python train.py --n_head=16 --n_kv_head=16 --norm="layernorm" --positions="learned" --qk_norm=false --attn_scale=0.125 --tie_embeddings=false --parallel_block=false --init_std_up=0.0139 --warmup_steps=200 --final_lr_fraction=0.05
Each number is 50 + 10 x the weight over its row's rms, rounded and kept within 0 to 99. Layers, rows and columns count from 0. The size before them is the row's rms in percent of the matrix's.

# q: layer 2 attention query, 1024x1024, rms 0.0548, rows 710-736, columns 896-1023
# k: layer 2 attention key, 1024x1024, rms 0.0544, rows 710-736, columns 896-1023
q710 098:59 40 38 54 55 44 73 60 53 52 43 46 54 46 48 52 44 59 40 58 47 42 23 46 42 34 76 47 70 55 45 59 36 61 48 53 52 61 55 43 57 73 42 54 35 44 51 49 52 61 46 54 58 45 40 55 44 30 50 45 41 54 42 65 67 44 55 62 52 33 60 59 51 51 55 66 63 52 47 49 59 47 55 43 62 55 50 39 52 65 64 48 43 49 52 44 32 54 47 48 49 48 60 63 65 62 60 61 54 37 46 53 59 60 44 44 43 52 44 53 50 43 62 55 48 59 44 45
k710 095:65 35 62 60 47 48 32 53 57 59 52 61 45 56 35 43 61 58 50 48 55 43 53 57 41 43 48 46 34 48 65 53 49 38 43 44 51 67 47 56 63 43 50 54 57 48 65 41 57 48 54 63 53 52 54 40 30 63 53 40 63 29 64 56 43 41 44 39 39 43 41 49 63 37 48 53 58 56 61 52 61 63 54 59 65 50 55 54 44 50 57 53 55 59 55 66 63 51 50 47 66 47 34 50 26 46 45 60 49 44 51 51 36 41 59 57 32 65 46 44 51 43 50 60 45 51 59 52
q711 094:58 58 46 49 56 57 40 50 52 58 55 41 70 56 52 64 64 47 72 49 47 44 46 47 42 55 38 57 65 63 59 54 70 57 67 36 38 51 43 39 45 56 38 76 42 57 55 38 58 41 41 69 76 48 49 52 45 57 59 38 62 60 52 58 47 60 49 51 45 64 52 53 44 39 43 62 30 40 40 31 55 49 45 54 60 39 43 50 43 45 52 30 56 55 58 54 49 46 29 34 66 36 44 50 45 64 61 44 46 60 52 42 44 42 41 37 43 52 52 60 33 55 46 50 57 17 57 47
k711 090:48 43 48 65 48 53 67 50 62 68 49 54 57 61 52 51 43 38 60 33 44 48 66 47 46 33 65 59 56 62 44 69 26 43 37 55 55 42 76 45 62 54 52 47 68 39 57 51 33 49 54 49 61 39 62 38 64 52 40 41 49 42 45 44 60 56 48 45 50 41 61 62 54 50 41 41 48 52 52 50 63 37 39 29 41 65 55 51 48 61 62 39 48 41 55 53 37 61 46 79 31 44 58 53 43 47 43 49 60 53 53 55 48 58 49 49 65 46 73 48 24 35 52 49 45 58 58 47
q712 096:37 59 63 45 66 63 53 54 42 62 70 52 48 61 42 38 52 51 54 44 51 51 56 31 55 45 39 47 49 65 43 47 42 54 34 35 46 37 58 40 52 56 52 42 46 53 56 63 46 53 50 46 65 55 53 44 39 47 27 60 50 34 60 56 34 44 53 57 38 56 42 51 46 42 70 51 49 63 31 42 52 46 52 43 49 44 43 44 44 50 65 42 38 65 51 52 49 48 46 40 71 53 81 63 54 52 42 37 45 52 71 67 40 71 47 46 41 48 49 57 56 52 71 40 50 40 54 57
k712 092:42 36 52 54 61 48 64 33 50 55 42 58 54 32 55 58 61 55 54 80 47 57 59 50 62 52 39 59 69 35 51 56 56 52 62 43 48 41 40 69 49 42 33 45 42 43 48 51 55 46 56 51 56 56 32 59 49 54 37 35 38 53 65 55 35 63 50 50 44 60 36 41 47 43 41 46 46 38 53 46 59 45 50 48 39 63 47 39 51 55 19 57 51 55 42 41 53 42 38 42 34 55 53 58 37 38 56 43 56 57 55 36 63 59 36 52 65 56 59 49 54 53 47 77 69 43 52 53
q713 094:49 42 31 58 38 73 63 55 36 44 63 39 54 49 44 42 39 62 42 42 43 33 69 57 68 41 67 29 37 58 36 35 56 52 64 45 42 49 48 72 47 36 26 45 38 39 53 53 52 54 69 46 29 43 57 46 66 51 39 42 70 46 29 46 61 40 55 34 51 59 39 58 72 52 48 32 39 61 61 59 73 47 78 48 87 53 59 58 41 42 49 36 52 44 51 48 48 51 50 46 65 41 51 44 54 54 45 38 55 59 52 58 41 48 48 41 32 52 57 65 36 37 66 48 48 83 41 58
k713 095:50 34 48 42 50 55 66 46 44 29 55 61 70 67 58 41 51 51 60 33 46 50 59 39 59 43 61 58 54 66 51 60 56 42 49 62 60 49 61 60 53 54 58 43 57 31 72 51 54 44 47 49 60 45 41 52 47 31 26 46 41 57 62 61 53 49 27 47 64 60 50 42 48 52 31 49 58 47 41 52 43 48 40 61 42 50 39 53 61 76 80 56 54 48 54 59 38 52 63 63 49 40 52 46 36 46 65 57 63 42 46 38 59 69 47 56 53 31 47 36 37 67 62 46 33 56 73 43
q714 092:57 41 28 50 37 48 60 39 64 39 47 39 45 50 48 26 35 38 38 46 46 50 45 53 42 47 51 46 60 66 31 51 48 43 58 32 57 61 52 42 38 57 39 53 55 57 63 35 61 62 52 54 54 54 57 47 45 65 57 40 51 56 52 57 51 32 67 45 47 37 62 54 22 56 47 37 51 44 42 48 61 65 49 44 73 49 53 42 32 38 47 33 48 41 47 42 36 45 66 26 50 42 44 49 48 42 70 48 60 44 52 46 60 48 42 41 65 51 44 63 52 41 43 51 61 52 41 59
k714 089:58 36 57 45 58 56 57 44 56 49 60 63 40 48 44 62 55 46 72 50 56 45 49 47 58 33 60 39 44 51 44 46 41 61 52 47 42 29 29 42 51 66 57 37 51 34 49 67 55 37 49 36 66 60 36 47 44 65 57 65 44 41 50 44 54 42 51 32 41 53 45 53 63 46 47 56 40 44 65 54 53 61 61 37 38 43 42 30 38 61 52 48 47 62 53 41 60 48 32 34 53 72 50 36 74 41 44 62 26 53 48 35 63 60 61 61 45 46 69 41 40 56 45 69 48 39 61 35
q715 090:51 31 44 50 53 59 44 36 50 45 57 45 54 55 46 44 64 51 62 49 50 49 55 45 54 67 36 25 57 60 60 55 34 64 54 59 43 51 47 45 50 53 59 44 45 57 45 53 57 75 51 40 48 39 47 59 61 57 55 41 45 48 49 55 51 51 48 29 55 46 73 40 45 38 34 64 47 51 28 40 66 51 51 52 49 56 57 53 49 51 36 57 62 60 52 56 62 55 40 57 39 35 51 58 46 41 52 48 67 48 43 39 53 38 35 40 43 55 40 41 56 36 55 50 43 50 52 43
k715 088:56 51 50 50 31 52 64 61 55 51 30 33 57 37 61 50 27 47 42 50 46 60 52 49 50 41 62 69 41 44 37 46 55 47 62 47 67 49 53 27 52 54 60 61 58 50 40 51 48 45 55 43 53 65 54 60 64 52 67 68 45 41 58 45 58 53 38 44 39 37 53 47 51 59 52 40 59 55 39 44 50 50 51 54 47 37 65 48 55 52 74 65 34 43 52 56 46 51 65 47 42 44 38 66 49 46 41 53 45 47 51 63 58 40 61 50 39 41 54 46 57 46 68 38 49 45 61 55
q716 094:70 67 47 56 42 60 49 33 43 59 28 61 44 45 50 46 57 22 37 49 50 44 48 57 48 54 52 65 41 49 41 59 34 47 48 55 40 51 70 57 48 38 47 56 38 78 60 54 61 64 50 44 34 49 49 65 38 46 35 71 58 52 63 41 48 50 50 49 38 42 38 55 56 59 65 49 51 59 30 47 69 50 53 41 73 41 51 56 39 56 52 37 59 62 48 53 44 34 39 51 52 36 67 31 60 47 53 67 50 48 27 57 49 37 54 47 38 50 63 65 43 44 65 46 52 39 63 47
k716 092:42 39 23 59 63 53 55 62 54 37 48 48 49 49 51 43 38 50 59 42 56 44 27 58 54 47 54 46 41 53 35 45 51 65 54 28 38 30 45 49 43 44 65 52 54 44 58 45 48 44 47 62 49 46 58 43 52 54 45 43 36 33 52 41 56 42 61 36 54 46 66 21 37 55 49 50 42 53 60 48 50 40 44 53 40 62 35 72 53 54 51 47 47 26 44 51 40 45 62 40 59 48 60 57 51 47 50 44 39 51 36 55 49 56 43 45 45 40 42 54 47 41 31 70 50 57 53 50
q717 095:52 63 68 70 46 63 55 53 51 42 53 50 75 62 57 47 60 65 39 43 65 67 38 48 32 59 47 55 49 17 46 48 65 43 44 50 54 43 60 46 58 63 42 50 48 52 30 45 38 53 57 63 63 55 54 55 58 42 72 35 59 51 45 45 35 45 60 32 50 65 53 30 48 59 62 62 41 41 60 57 50 53 44 68 42 31 55 51 53 55 42 58 44 37 45 44 62 56 29 55 54 48 47 41 49 63 54 51 50 51 40 55 55 54 47 49 44 52 46 45 44 51 64 54 66 39 48 56
k717 091:55 56 42 39 44 50 41 60 46 59 60 49 55 34 52 54 43 55 51 56 46 45 57 51 35 37 53 50 55 67 41 52 54 75 52 59 54 51 65 47 48 65 41 39 43 47 46 42 51 52 46 52 49 52 37 58 48 36 38 50 39 74 49 55 43 55 44 52 49 46 62 64 45 58 49 40 33 53 57 47 53 53 42 35 40 66 42 64 55 65 36 50 44 49 52 59 43 49 63 50 43 55 61 43 50 61 46 57 47 47 36 55 45 46 50 57 42 53 43 42 63 50 58 40 26 53 33 29
q718 095:62 47 37 61 52 46 56 57 42 52 53 35 52 50 40 57 53 41 80 46 47 42 57 55 45 59 60 46 57 42 73 56 65 29 55 66 47 55 62 49 53 51 40 42 66 37 57 52 46 40 25 63 61 45 43 45 44 40 41 43 58 55 46 67 36 38 37 61 50 59 54 44 46 43 49 35 46 56 44 62 60 51 46 65 47 33 45 59 60 62 58 47 46 35 59 34 37 36 54 54 35 48 23 52 42 32 40 44 58 41 39 57 50 44 56 58 40 55 43 61 37 55 53 66 48 50 26 40
k718 092:72 20 53 51 36 45 51 32 34 51 48 51 44 53 55 43 52 52 50 44 64 49 50 30 56 53 65 71 42 52 43 70 51 37 48 51 59 79 43 54 48 42 49 47 65 55 47 52 45 60 59 57 49 43 61 52 47 55 54 52 57 61 51 41 58 44 51 56 43 50 54 63 61 51 45 54 49 52 52 50 61 51 45 55 41 42 46 52 52 68 64 48 41 33 43 70 67 68 47 45 61 59 58 68 50 36 62 39 53 46 57 44 54 42 38 58 64 43 43 59 49 29 25 40 29 57 71 58
q719 097:58 37 51 60 53 55 42 45 52 65 65 59 39 44 47 56 70 43 28 67 47 48 44 50 38 45 49 50 51 52 52 50 48 45 59 52 33 38 58 60 41 64 45 43 61 56 53 45 43 31 52 38 41 41 64 49 56 47 56 52 37 56 51 53 67 34 51 50 65 45 32 54 53 42 41 37 72 39 35 45 47 52 46 46 47 46 33 37 63 44 58 42 66 36 56 40 31 54 67 40 53 31 41 55 49 47 53 32 54 33 51 51 58 49 50 50 50 44 43 62 42 70 59 49 38 51 33 39
k719 093:50 38 59 25 66 42 78 65 37 39 69 49 59 61 59 46 38 56 39 52 37 51 41 32 62 54 45 54 35 46 43 56 50 52 52 36 54 56 41 51 63 52 51 51 39 49 63 58 60 56 50 50 54 42 29 47 63 43 46 62 79 56 40 65 53 48 46 49 66 60 39 45 51 47 53 52 41 44 33 69 49 49 48 49 45 43 65 55 52 22 36 58 46 45 50 32 60 62 45 40 51 38 47 69 37 52 49 56 41 53 70 23 32 33 44 52 51 55 60 47 62 45 70 34 51 45 63 40
q720 096:58 60 52 35 44 38 60 57 56 52 61 31 54 57 57 48 40 53 53 41 40 35 43 53 62 50 30 53 42 65 64 46 34 41 60 61 66 50 51 48 49 35 60 34 43 37 59 56 50 51 54 43 46 47 22 30 43 38 55 64 31 48 57 49 60 52 52 59 47 25 45 54 56 52 50 42 55 32 58 39 65 49 56 48 34 57 38 50 62 57 66 45 66 52 36 52 48 37 42 29 48 38 53 58 36 41 44 47 48 41 46 47 55 54 57 43 63 58 54 35 46 46 45 35 55 59 43 61
k720 092:42 38 35 52 57 63 44 57 71 66 41 69 43 50 44 50 44 50 33 61 52 63 60 28 52 58 62 48 43 39 53 44 46 53 37 34 42 43 49 35 53 57 52 56 53 44 41 39 40 57 47 44 60 47 43 61 50 31 33 34 53 45 33 54 62 41 45 49 60 57 45 48 32 58 56 52 51 44 45 36 53 54 38 69 49 59 27 41 50 43 63 54 67 58 44 56 67 44 44 78 31 49 44 59 74 55 55 53 41 41 57 72 52 45 28 49 53 50 24 42 49 49 62 53 67 55 57 32
q721 097:44 48 46 37 49 55 51 69 34 56 51 26 50 41 63 44 57 44 46 53 59 56 35 55 46 50 46 47 51 46 17 64 36 48 58 52 38 48 75 36 38 50 64 45 47 57 47 65 67 55 46 58 56 45 41 73 48 43 53 65 63 55 35 69 49 54 46 57 57 58 62 61 52 57 50 44 55 47 45 37 79 55 56 49 57 46 37 53 52 49 54 54 64 57 43 33 46 51 62 52 60 49 53 45 38 58 63 51 59 30 61 49 41 53 39 47 41 44 30 59 51 54 42 53 39 40 79 50
k721 090:54 56 24 44 41 66 51 62 50 49 54 49 43 55 52 51 47 60 38 65 45 69 39 61 62 47 63 61 54 47 65 44 40 32 40 48 72 55 61 43 40 33 61 51 60 43 73 45 60 34 72 44 33 43 73 58 63 56 55 53 57 57 51 60 47 40 61 55 53 67 54 60 49 47 45 33 62 60 64 38 45 58 55 54 55 55 58 54 45 36 55 74 45 43 50 64 44 51 70 54 51 45 46 57 29 47 29 39 26 55 58 33 45 52 65 39 63 60 61 42 41 40 45 56 48 49 48 60
q722 099:38 31 55 55 52 45 42 59 53 50 25 40 57 62 49 40 80 36 48 27 58 70 38 47 47 47 66 52 52 39 71 52 41 40 58 41 47 33 62 57 52 59 50 63 54 42 54 37 34 43 44 37 49 48 48 55 62 53 67 50 52 43 63 36 67 52 50 49 60 49 46 51 48 44 47 55 64 56 47 53 43 46 55 66 68 39 43 44 50 31 38 66 55 66 40 64 60 55 43 53 63 75 42 22 50 50 42 56 58 54 43 31 42 56 71 65 43 55 44 42 41 49 50 62 36 47 58 20
k722 094:72 65 54 59 54 48 62 50 48 47 65 43 55 55 59 40 41 66 41 59 47 68 45 54 49 55 39 53 65 65 42 56 54 33 50 66 51 61 35 46 67 49 49 54 48 53 50 74 40 59 53 41 36 50 59 38 47 44 37 38 55 48 36 40 57 50 42 51 53 40 50 54 27 53 49 44 52 33 53 53 44 42 52 37 71 56 49 73 55 67 47 34 48 45 49 25 47 51 69 42 35 28 55 55 47 28 55 42 40 47 63 65 43 20 63 48 56 60 36 47 46 57 39 36 65 41 51 28
q723 093:46 58 52 57 57 39 68 61 42 43 34 39 53 30 44 38 57 47 64 53 61 62 37 57 45 58 63 47 55 27 55 41 50 46 50 39 35 36 37 42 64 55 55 45 66 54 56 35 58 48 61 37 41 49 33 44 42 51 55 58 51 37 41 59 45 71 36 55 55 49 46 42 52 59 34 66 48 49 53 49 53 67 45 39 69 48 46 56 41 50 54 41 46 54 43 56 45 43 48 54 66 47 59 32 52 36 43 57 55 57 66 57 55 38 59 47 40 37 54 46 45 54 67 59 39 48 52 49
k723 091:60 43 59 56 34 69 55 29 55 70 60 40 47 54 56 49 34 63 67 41 46 59 28 50 52 52 60 66 58 60 40 57 55 43 53 45 58 43 62 60 40 59 55 68 44 50 47 79 49 47 53 38 56 47 55 46 41 49 48 47 52 57 39 49 59 37 45 29 67 40 70 50 63 38 26 46 39 60 54 43 37 37 46 18 39 66 45 52 49 39 63 53 38 35 73 36 53 64 74 52 56 32 56 50 63 61 68 30 57 55 62 37 60 60 69 29 40 30 52 53 42 53 26 67 44 60 64 40
q724 095:37 54 58 48 64 31 31 54 53 43 59 50 51 41 46 53 63 57 48 52 63 46 58 51 52 56 61 46 42 37 36 55 42 56 51 65 53 43 42 48 53 54 39 51 52 48 59 48 49 59 45 58 30 49 48 47 56 56 46 58 47 47 47 42 58 42 43 51 34 69 60 52 46 47 44 40 44 42 36 42 59 63 53 56 62 48 42 43 48 58 30 59 44 62 47 39 51 58 56 55 74 53 56 47 58 32 56 48 40 49 60 36 40 34 38 38 59 46 49 31 46 59 49 58 57 42 47 43
k724 092:44 35 48 47 50 59 56 57 49 41 64 66 37 43 33 55 40 55 47 60 47 51 41 58 41 50 52 61 40 62 40 42 58 40 46 57 50 43 29 54 63 45 52 58 48 51 42 52 49 47 46 43 47 51 66 60 41 56 52 72 50 43 41 47 58 49 38 51 44 53 35 62 73 45 45 55 48 59 63 38 63 48 54 51 63 53 53 29 32 61 43 52 52 47 62 51 59 39 53 39 42 39 63 52 44 62 68 46 50 36 56 55 78 45 58 75 41 72 65 66 50 51 10 31 53 60 54 48
q725 094:46 37 55 43 46 55 50 37 45 56 49 58 53 68 54 58 41 63 40 52 44 54 51 63 66 41 63 44 54 49 50 40 54 53 42 43 49 58 53 47 52 63 40 53 38 47 45 31 43 56 48 60 29 44 34 45 56 27 69 70 40 62 59 52 81 63 60 44 55 31 46 44 32 54 51 54 62 32 43 64 68 50 44 51 40 59 40 59 43 37 55 31 53 45 48 46 42 39 67 48 56 33 69 69 62 49 59 38 55 44 45 61 57 37 59 47 66 49 57 44 55 56 60 52 63 54 40 51
k725 093:59 46 51 42 49 37 44 70 55 45 39 44 39 34 47 36 49 43 53 50 53 64 44 53 42 57 61 40 49 59 47 49 60 49 56 52 55 29 51 51 49 53 60 39 49 34 46 48 51 44 55 53 65 55 62 49 47 55 62 49 53 35 45 51 44 45 48 56 56 42 63 60 61 37 40 55 52 51 46 52 47 56 61 42 45 45 31 43 40 43 45 53 50 54 59 48 30 59 39 44 27 59 39 50 39 55 35 56 54 62 49 47 59 60 53 69 28 57 62 52 53 46 31 52 38 43 57 70
q726 096:46 38 41 56 41 57 60 54 49 49 50 42 36 53 60 43 43 45 57 48 41 46 45 64 52 59 55 50 56 54 68 62 57 44 63 49 35 47 45 50 56 53 45 62 59 42 63 39 79 51 37 40 49 53 33 67 51 65 47 57 41 31 47 54 61 65 57 50 33 57 52 55 67 57 46 47 47 46 52 44 37 50 78 41 32 48 44 62 40 31 66 35 51 52 43 35 48 52 50 49 42 45 34 49 44 61 31 39 73 74 62 43 38 39 44 31 50 49 65 58 35 32 53 52 42 50 41 58
k726 093:56 53 59 72 53 42 32 42 60 58 64 49 48 43 25 44 51 44 42 57 52 54 68 38 52 49 45 51 26 48 44 39 57 38 52 43 50 54 36 23 62 40 57 54 47 54 54 50 37 54 59 65 53 39 59 50 53 44 34 52 51 63 58 47 42 37 47 43 35 41 22 40 45 60 54 54 51 40 44 49 32 41 43 69 38 55 52 36 43 62 55 58 42 51 33 55 50 47 41 45 51 59 60 58 69 57 36 65 45 57 46 47 76 45 58 63 62 60 53 49 72 38 48 44 60 55 58 39
q727 093:54 47 46 44 47 34 36 54 66 36 42 54 44 62 51 67 55 51 65 38 60 60 50 56 26 50 56 48 44 37 57 54 42 44 52 51 60 53 48 46 45 40 68 43 16 47 51 47 56 45 53 35 41 45 45 56 40 52 39 49 66 49 70 60 43 56 46 42 48 43 63 44 44 49 64 70 56 47 48 50 39 50 74 69 35 49 56 36 58 53 51 43 47 60 50 60 36 51 59 40 65 58 42 53 52 62 27 54 58 49 47 58 59 53 74 61 55 57 63 31 55 45 47 52 45 64 39 50
k727 090:27 62 45 66 51 54 47 56 25 49 66 34 46 40 37 60 44 46 47 67 49 55 63 40 51 46 36 46 64 44 53 48 56 44 55 49 59 44 51 50 53 61 33 47 59 76 36 63 39 40 50 60 32 61 62 48 51 48 49 47 62 63 44 54 60 57 43 57 51 41 70 43 59 45 61 45 39 45 67 73 62 52 43 60 50 64 61 62 26 60 52 43 47 45 59 36 40 38 42 58 50 39 53 62 60 32 60 39 61 51 44 55 37 40 52 52 36 42 50 53 64 50 68 42 45 48 52 59
q728 089:68 53 32 38 66 28 43 48 39 65 41 50 45 50 54 58 54 59 46 69 38 42 54 62 59 36 43 52 50 54 36 50 49 46 47 24 37 48 52 68 53 69 46 61 53 55 53 62 24 47 41 25 37 40 48 64 62 42 33 42 48 64 46 57 42 48 61 65 58 57 41 51 42 49 47 70 63 67 57 71 36 50 56 35 31 37 46 51 65 58 61 52 37 49 47 35 29 32 43 48 56 43 58 49 56 53 45 60 61 36 57 53 58 46 42 37 17 62 48 50 48 61 62 49 45 60 37 74
k728 086:37 49 37 63 50 54 79 50 48 53 40 29 37 55 59 50 50 47 47 49 58 55 59 52 46 69 37 68 42 64 42 57 48 58 47 47 45 47 49 55 61 42 52 40 51 46 42 49 66 65 34 69 47 48 60 54 36 57 66 35 45 63 57 59 55 55 52 42 60 48 58 44 47 37 54 52 58 38 45 53 50 45 57 41 59 27 58 62 62 70 42 52 50 54 63 41 68 56 63 67 51 43 60 54 51 47 55 60 47 63 70 57 46 42 30 46 49 66 44 57 36 45 39 57 38 48 47 40
q729 095:51 47 57 55 35 42 64 37 61 68 60 52 29 43 67 52 52 46 48 52 59 57 44 39 42 54 44 29 36 38 43 53 55 41 50 77 41 54 68 49 46 44 48 58 49 50 53 57 43 29 54 58 42 61 43 57 42 47 42 63 57 52 54 35 51 58 62 45 45 49 51 44 45 58 65 37 47 56 33 53 44 49 49 72 49 44 69 42 62 45 62 57 46 53 50 60 29 43 48 64 52 57 13 53 40 70 40 40 55 45 65 38 54 43 48 62 49 46 55 62 48 41 62 42 47 44 57 58
k729 092:55 59 68 36 58 38 45 62 57 50 48 46 41 59 46 48 40 64 34 47 53 44 42 50 48 55 41 40 54 52 42 32 52 51 51 54 39 48 48 52 55 50 52 59 42 54 54 59 63 44 63 59 48 48 37 60 53 41 53 61 65 44 45 53 68 35 47 58 65 33 49 53 48 45 52 58 40 43 46 48 55 24 72 32 51 48 42 72 65 55 55 54 55 35 53 38 46 53 63 43 56 37 59 51 58 27 52 56 36 50 60 54 42 46 49 56 44 52 55 43 72 56 67 65 29 62 56 54
q730 091:44 43 43 54 43 51 36 42 53 55 51 68 43 59 43 44 51 41 40 69 70 55 53 36 75 46 49 62 62 57 34 53 71 45 61 53 30 68 37 31 53 48 49 74 36 51 60 34 56 39 48 36 61 52 52 49 50 50 46 57 52 51 62 64 49 44 63 54 61 34 47 66 53 35 56 48 76 44 36 57 63 58 44 63 49 40 45 34 38 62 51 61 44 43 55 52 49 48 62 66 38 58 49 58 31 49 35 51 63 42 32 40 32 64 47 69 50 65 55 64 55 63 43 37 48 56 47 68
k730 090:50 48 55 51 65 45 55 59 47 46 50 68 39 41 48 59 39 56 31 58 39 42 48 40 51 62 60 41 44 37 55 51 55 31 49 31 55 39 44 61 58 55 51 35 29 62 42 58 44 54 49 69 53 56 24 53 60 55 60 45 37 41 38 41 42 60 32 41 30 56 54 43 57 64 50 53 39 41 51 65 49 29 55 64 43 56 41 47 56 43 70 42 60 54 55 45 41 59 37 45 68 61 38 43 71 33 46 52 45 35 61 41 60 52 53 37 49 60 39 39 70 72 57 56 60 42 60 49
q731 093:66 45 43 41 43 69 47 52 58 62 57 53 64 52 59 44 63 47 67 51 54 52 40 55 47 53 45 43 65 56 56 41 69 56 44 45 60 41 44 51 42 58 61 40 50 60 51 54 61 42 41 48 51 52 59 54 58 60 51 59 60 56 58 57 44 51 57 58 44 39 59 45 45 35 54 38 64 31 50 33 57 50 43 21 46 65 26 50 56 37 49 38 42 60 49 42 38 61 45 52 64 44 63 66 38 64 42 65 62 73 26 38 32 66 51 36 54 39 50 43 35 46 23 47 62 52 69 51
k731 089:73 28 55 37 31 53 48 58 49 56 41 50 55 64 54 53 49 63 48 55 50 60 46 50 35 45 27 33 54 52 54 60 64 39 34 50 40 49 52 44 62 43 49 39 33 36 50 37 52 52 61 41 66 59 28 67 47 41 48 41 60 35 65 44 50 44 54 48 35 59 57 48 48 55 48 45 41 75 72 52 38 49 46 52 66 64 52 62 52 55 59 39 63 54 44 54 53 52 49 45 42 75 56 57 41 58 48 56 43 37 62 52 52 42 40 53 63 51 46 49 56 52 37 69 45 48 37 65
q732 094:50 34 35 45 54 39 62 45 49 46 50 39 38 70 59 53 70 52 43 52 59 65 48 45 58 49 46 39 41 39 60 50 47 46 48 36 41 30 33 58 64 46 50 36 39 50 33 51 54 52 41 41 37 44 34 64 58 53 40 56 42 50 40 44 47 52 60 35 53 57 57 36 48 47 48 63 48 40 48 39 45 41 64 52 43 57 49 47 41 57 50 59 35 52 49 40 56 60 52 51 59 46 55 63 81 55 63 60 45 48 56 57 54 48 46 47 63 50 48 64 51 48 70 42 64 31 56 70
k732 092:53 52 52 70 34 50 55 48 56 43 39 66 38 50 53 47 66 52 46 60 38 58 54 64 44 38 51 53 60 35 40 52 64 60 54 39 56 49 71 34 41 49 51 52 35 55 67 54 55 46 54 66 42 37 54 44 65 38 46 56 46 64 47 51 48 45 50 47 26 46 45 51 51 42 53 44 41 64 55 55 43 54 51 62 55 54 55 41 44 13 78 44 61 54 39 51 53 39 56 63 44 74 48 43 59 55 52 40 49 59 60 34 55 39 51 19 39 37 50 36 59 41 51 58 48 55 42 50
q733 089:48 44 53 35 50 54 45 55 66 47 55 57 46 29 52 62 58 52 37 49 20 61 51 30 46 56 58 48 38 50 46 60 43 61 49 54 43 53 59 46 53 48 50 55 51 44 50 42 50 53 50 39 43 61 50 56 60 68 59 45 34 37 35 57 47 56 28 68 65 45 52 32 42 48 65 53 36 57 48 57 43 43 37 45 53 31 52 31 57 57 40 57 38 55 58 59 52 45 62 41 36 38 50 43 68 58 65 49 58 48 58 67 46 42 63 59 62 56 57 63 45 65 46 44 46 49 50 68
k733 092:45 43 46 56 44 39 42 58 39 40 45 60 57 57 59 48 50 50 49 41 55 52 57 66 39 53 41 51 52 54 67 49 52 50 51 53 61 34 50 52 53 27 45 55 48 51 62 44 37 39 60 69 51 26 62 59 64 32 43 63 51 60 49 49 41 60 56 53 54 53 39 51 62 46 49 50 60 51 56 40 47 48 52 46 66 43 45 53 44 49 69 68 41 40 53 35 46 67 64 60 70 73 37 16 41 59 58 40 43 53 33 50 59 45 67 54 52 49 36 44 53 43 58 34 51 49 54 58
q734 095:52 62 50 55 59 53 50 67 38 46 52 54 60 46 36 55 63 44 47 57 43 41 48 63 58 57 49 33 49 50 59 38 37 58 56 36 48 47 40 57 47 28 58 39 45 59 51 60 48 39 74 45 31 51 32 49 45 43 51 63 62 56 58 49 37 48 57 45 48 52 62 46 35 46 63 51 36 62 53 58 24 59 33 69 71 33 34 52 46 59 54 59 34 52 44 73 47 51 53 69 51 32 47 52 47 45 39 58 40 46 70 44 41 45 58 57 51 41 49 38 62 51 50 49 54 46 37 63
k734 091:48 40 54 60 70 44 53 59 57 54 38 40 63 49 30 46 42 56 50 50 54 69 42 34 51 40 31 54 60 55 60 72 58 51 38 55 86 58 60 32 59 48 24 38 38 39 52 55 50 74 44 47 36 53 49 43 42 51 44 37 43 70 51 53 59 48 34 68 49 34 44 68 66 61 46 52 41 48 43 48 39 20 55 43 68 58 76 52 59 36 35 47 58 45 43 60 52 47 56 41 53 68 46 55 48 62 48 42 61 44 47 56 48 63 42 59 71 55 31 53 57 53 56 64 31 44 39 56
q735 097:58 48 54 33 63 54 50 59 65 44 50 54 59 49 45 48 42 40 43 43 53 44 37 51 44 46 64 42 41 60 61 42 58 43 52 47 59 49 67 50 47 47 61 47 45 48 60 53 62 70 58 61 53 52 53 57 46 48 69 35 51 40 58 46 66 35 49 46 39 54 57 30 42 56 40 65 46 71 49 42 37 46 48 77 46 44 50 46 44 52 41 43 48 32 61 36 55 47 33 48 70 45 66 43 56 57 54 52 49 44 46 47 51 51 45 31 34 54 63 61 58 66 43 46 55 57 44 49
k735 091:54 61 49 63 68 60 38 26 36 36 40 49 49 58 52 40 45 45 49 39 45 59 40 53 36 38 37 45 46 38 36 49 36 63 50 51 51 70 58 34 49 54 49 58 54 48 51 42 63 61 54 56 50 37 35 57 59 64 46 53 39 51 43 56 62 53 74 54 55 40 54 48 34 58 62 66 49 65 69 37 50 46 52 42 41 61 34 50 58 28 52 38 40 49 27 34 39 25 54 58 30 47 36 49 48 41 66 55 55 52 50 55 65 56 44 38 37 66 35 51 63 54 58 48 42 58 37 47
q736 093:54 33 53 33 42 58 57 53 31 45 49 65 56 48 47 54 43 55 60 30 55 60 22 62 54 45 58 64 50 61 51 49 43 58 38 52 37 38 65 56 41 42 50 43 35 54 48 48 40 45 53 50 59 32 40 65 58 53 44 62 50 55 61 56 44 47 41 40 56 47 53 49 43 47 41 67 43 49 43 48 36 62 36 50 69 53 55 45 46 67 71 36 54 40 47 65 53 41 51 50 44 40 57 57 68 43 55 52 42 63 48 49 53 39 39 44 49 48 59 42 51 45 82 62 62 28 59 51
k736 087:43 48 42 54 75 35 40 47 48 57 34 46 42 54 41 38 42 50 45 48 38 59 73 39 47 41 50 45 53 54 52 29 47 36 45 41 71 47 64 48 47 49 48 53 65 41 44 45 50 43 71 48 57 49 48 43 53 49 45 40 55 61 45 38 69 61 47 56 54 46 35 51 44 40 78 33 23 37 55 67 57 43 56 39 47 41 22 67 48 49 45 47 41 32 47 52 47 51 36 59 46 59 46 54 77 42 65 43 59 46 38 54 51 40 61 25 43 40 51 35 39 64 58 58 53 47 49 42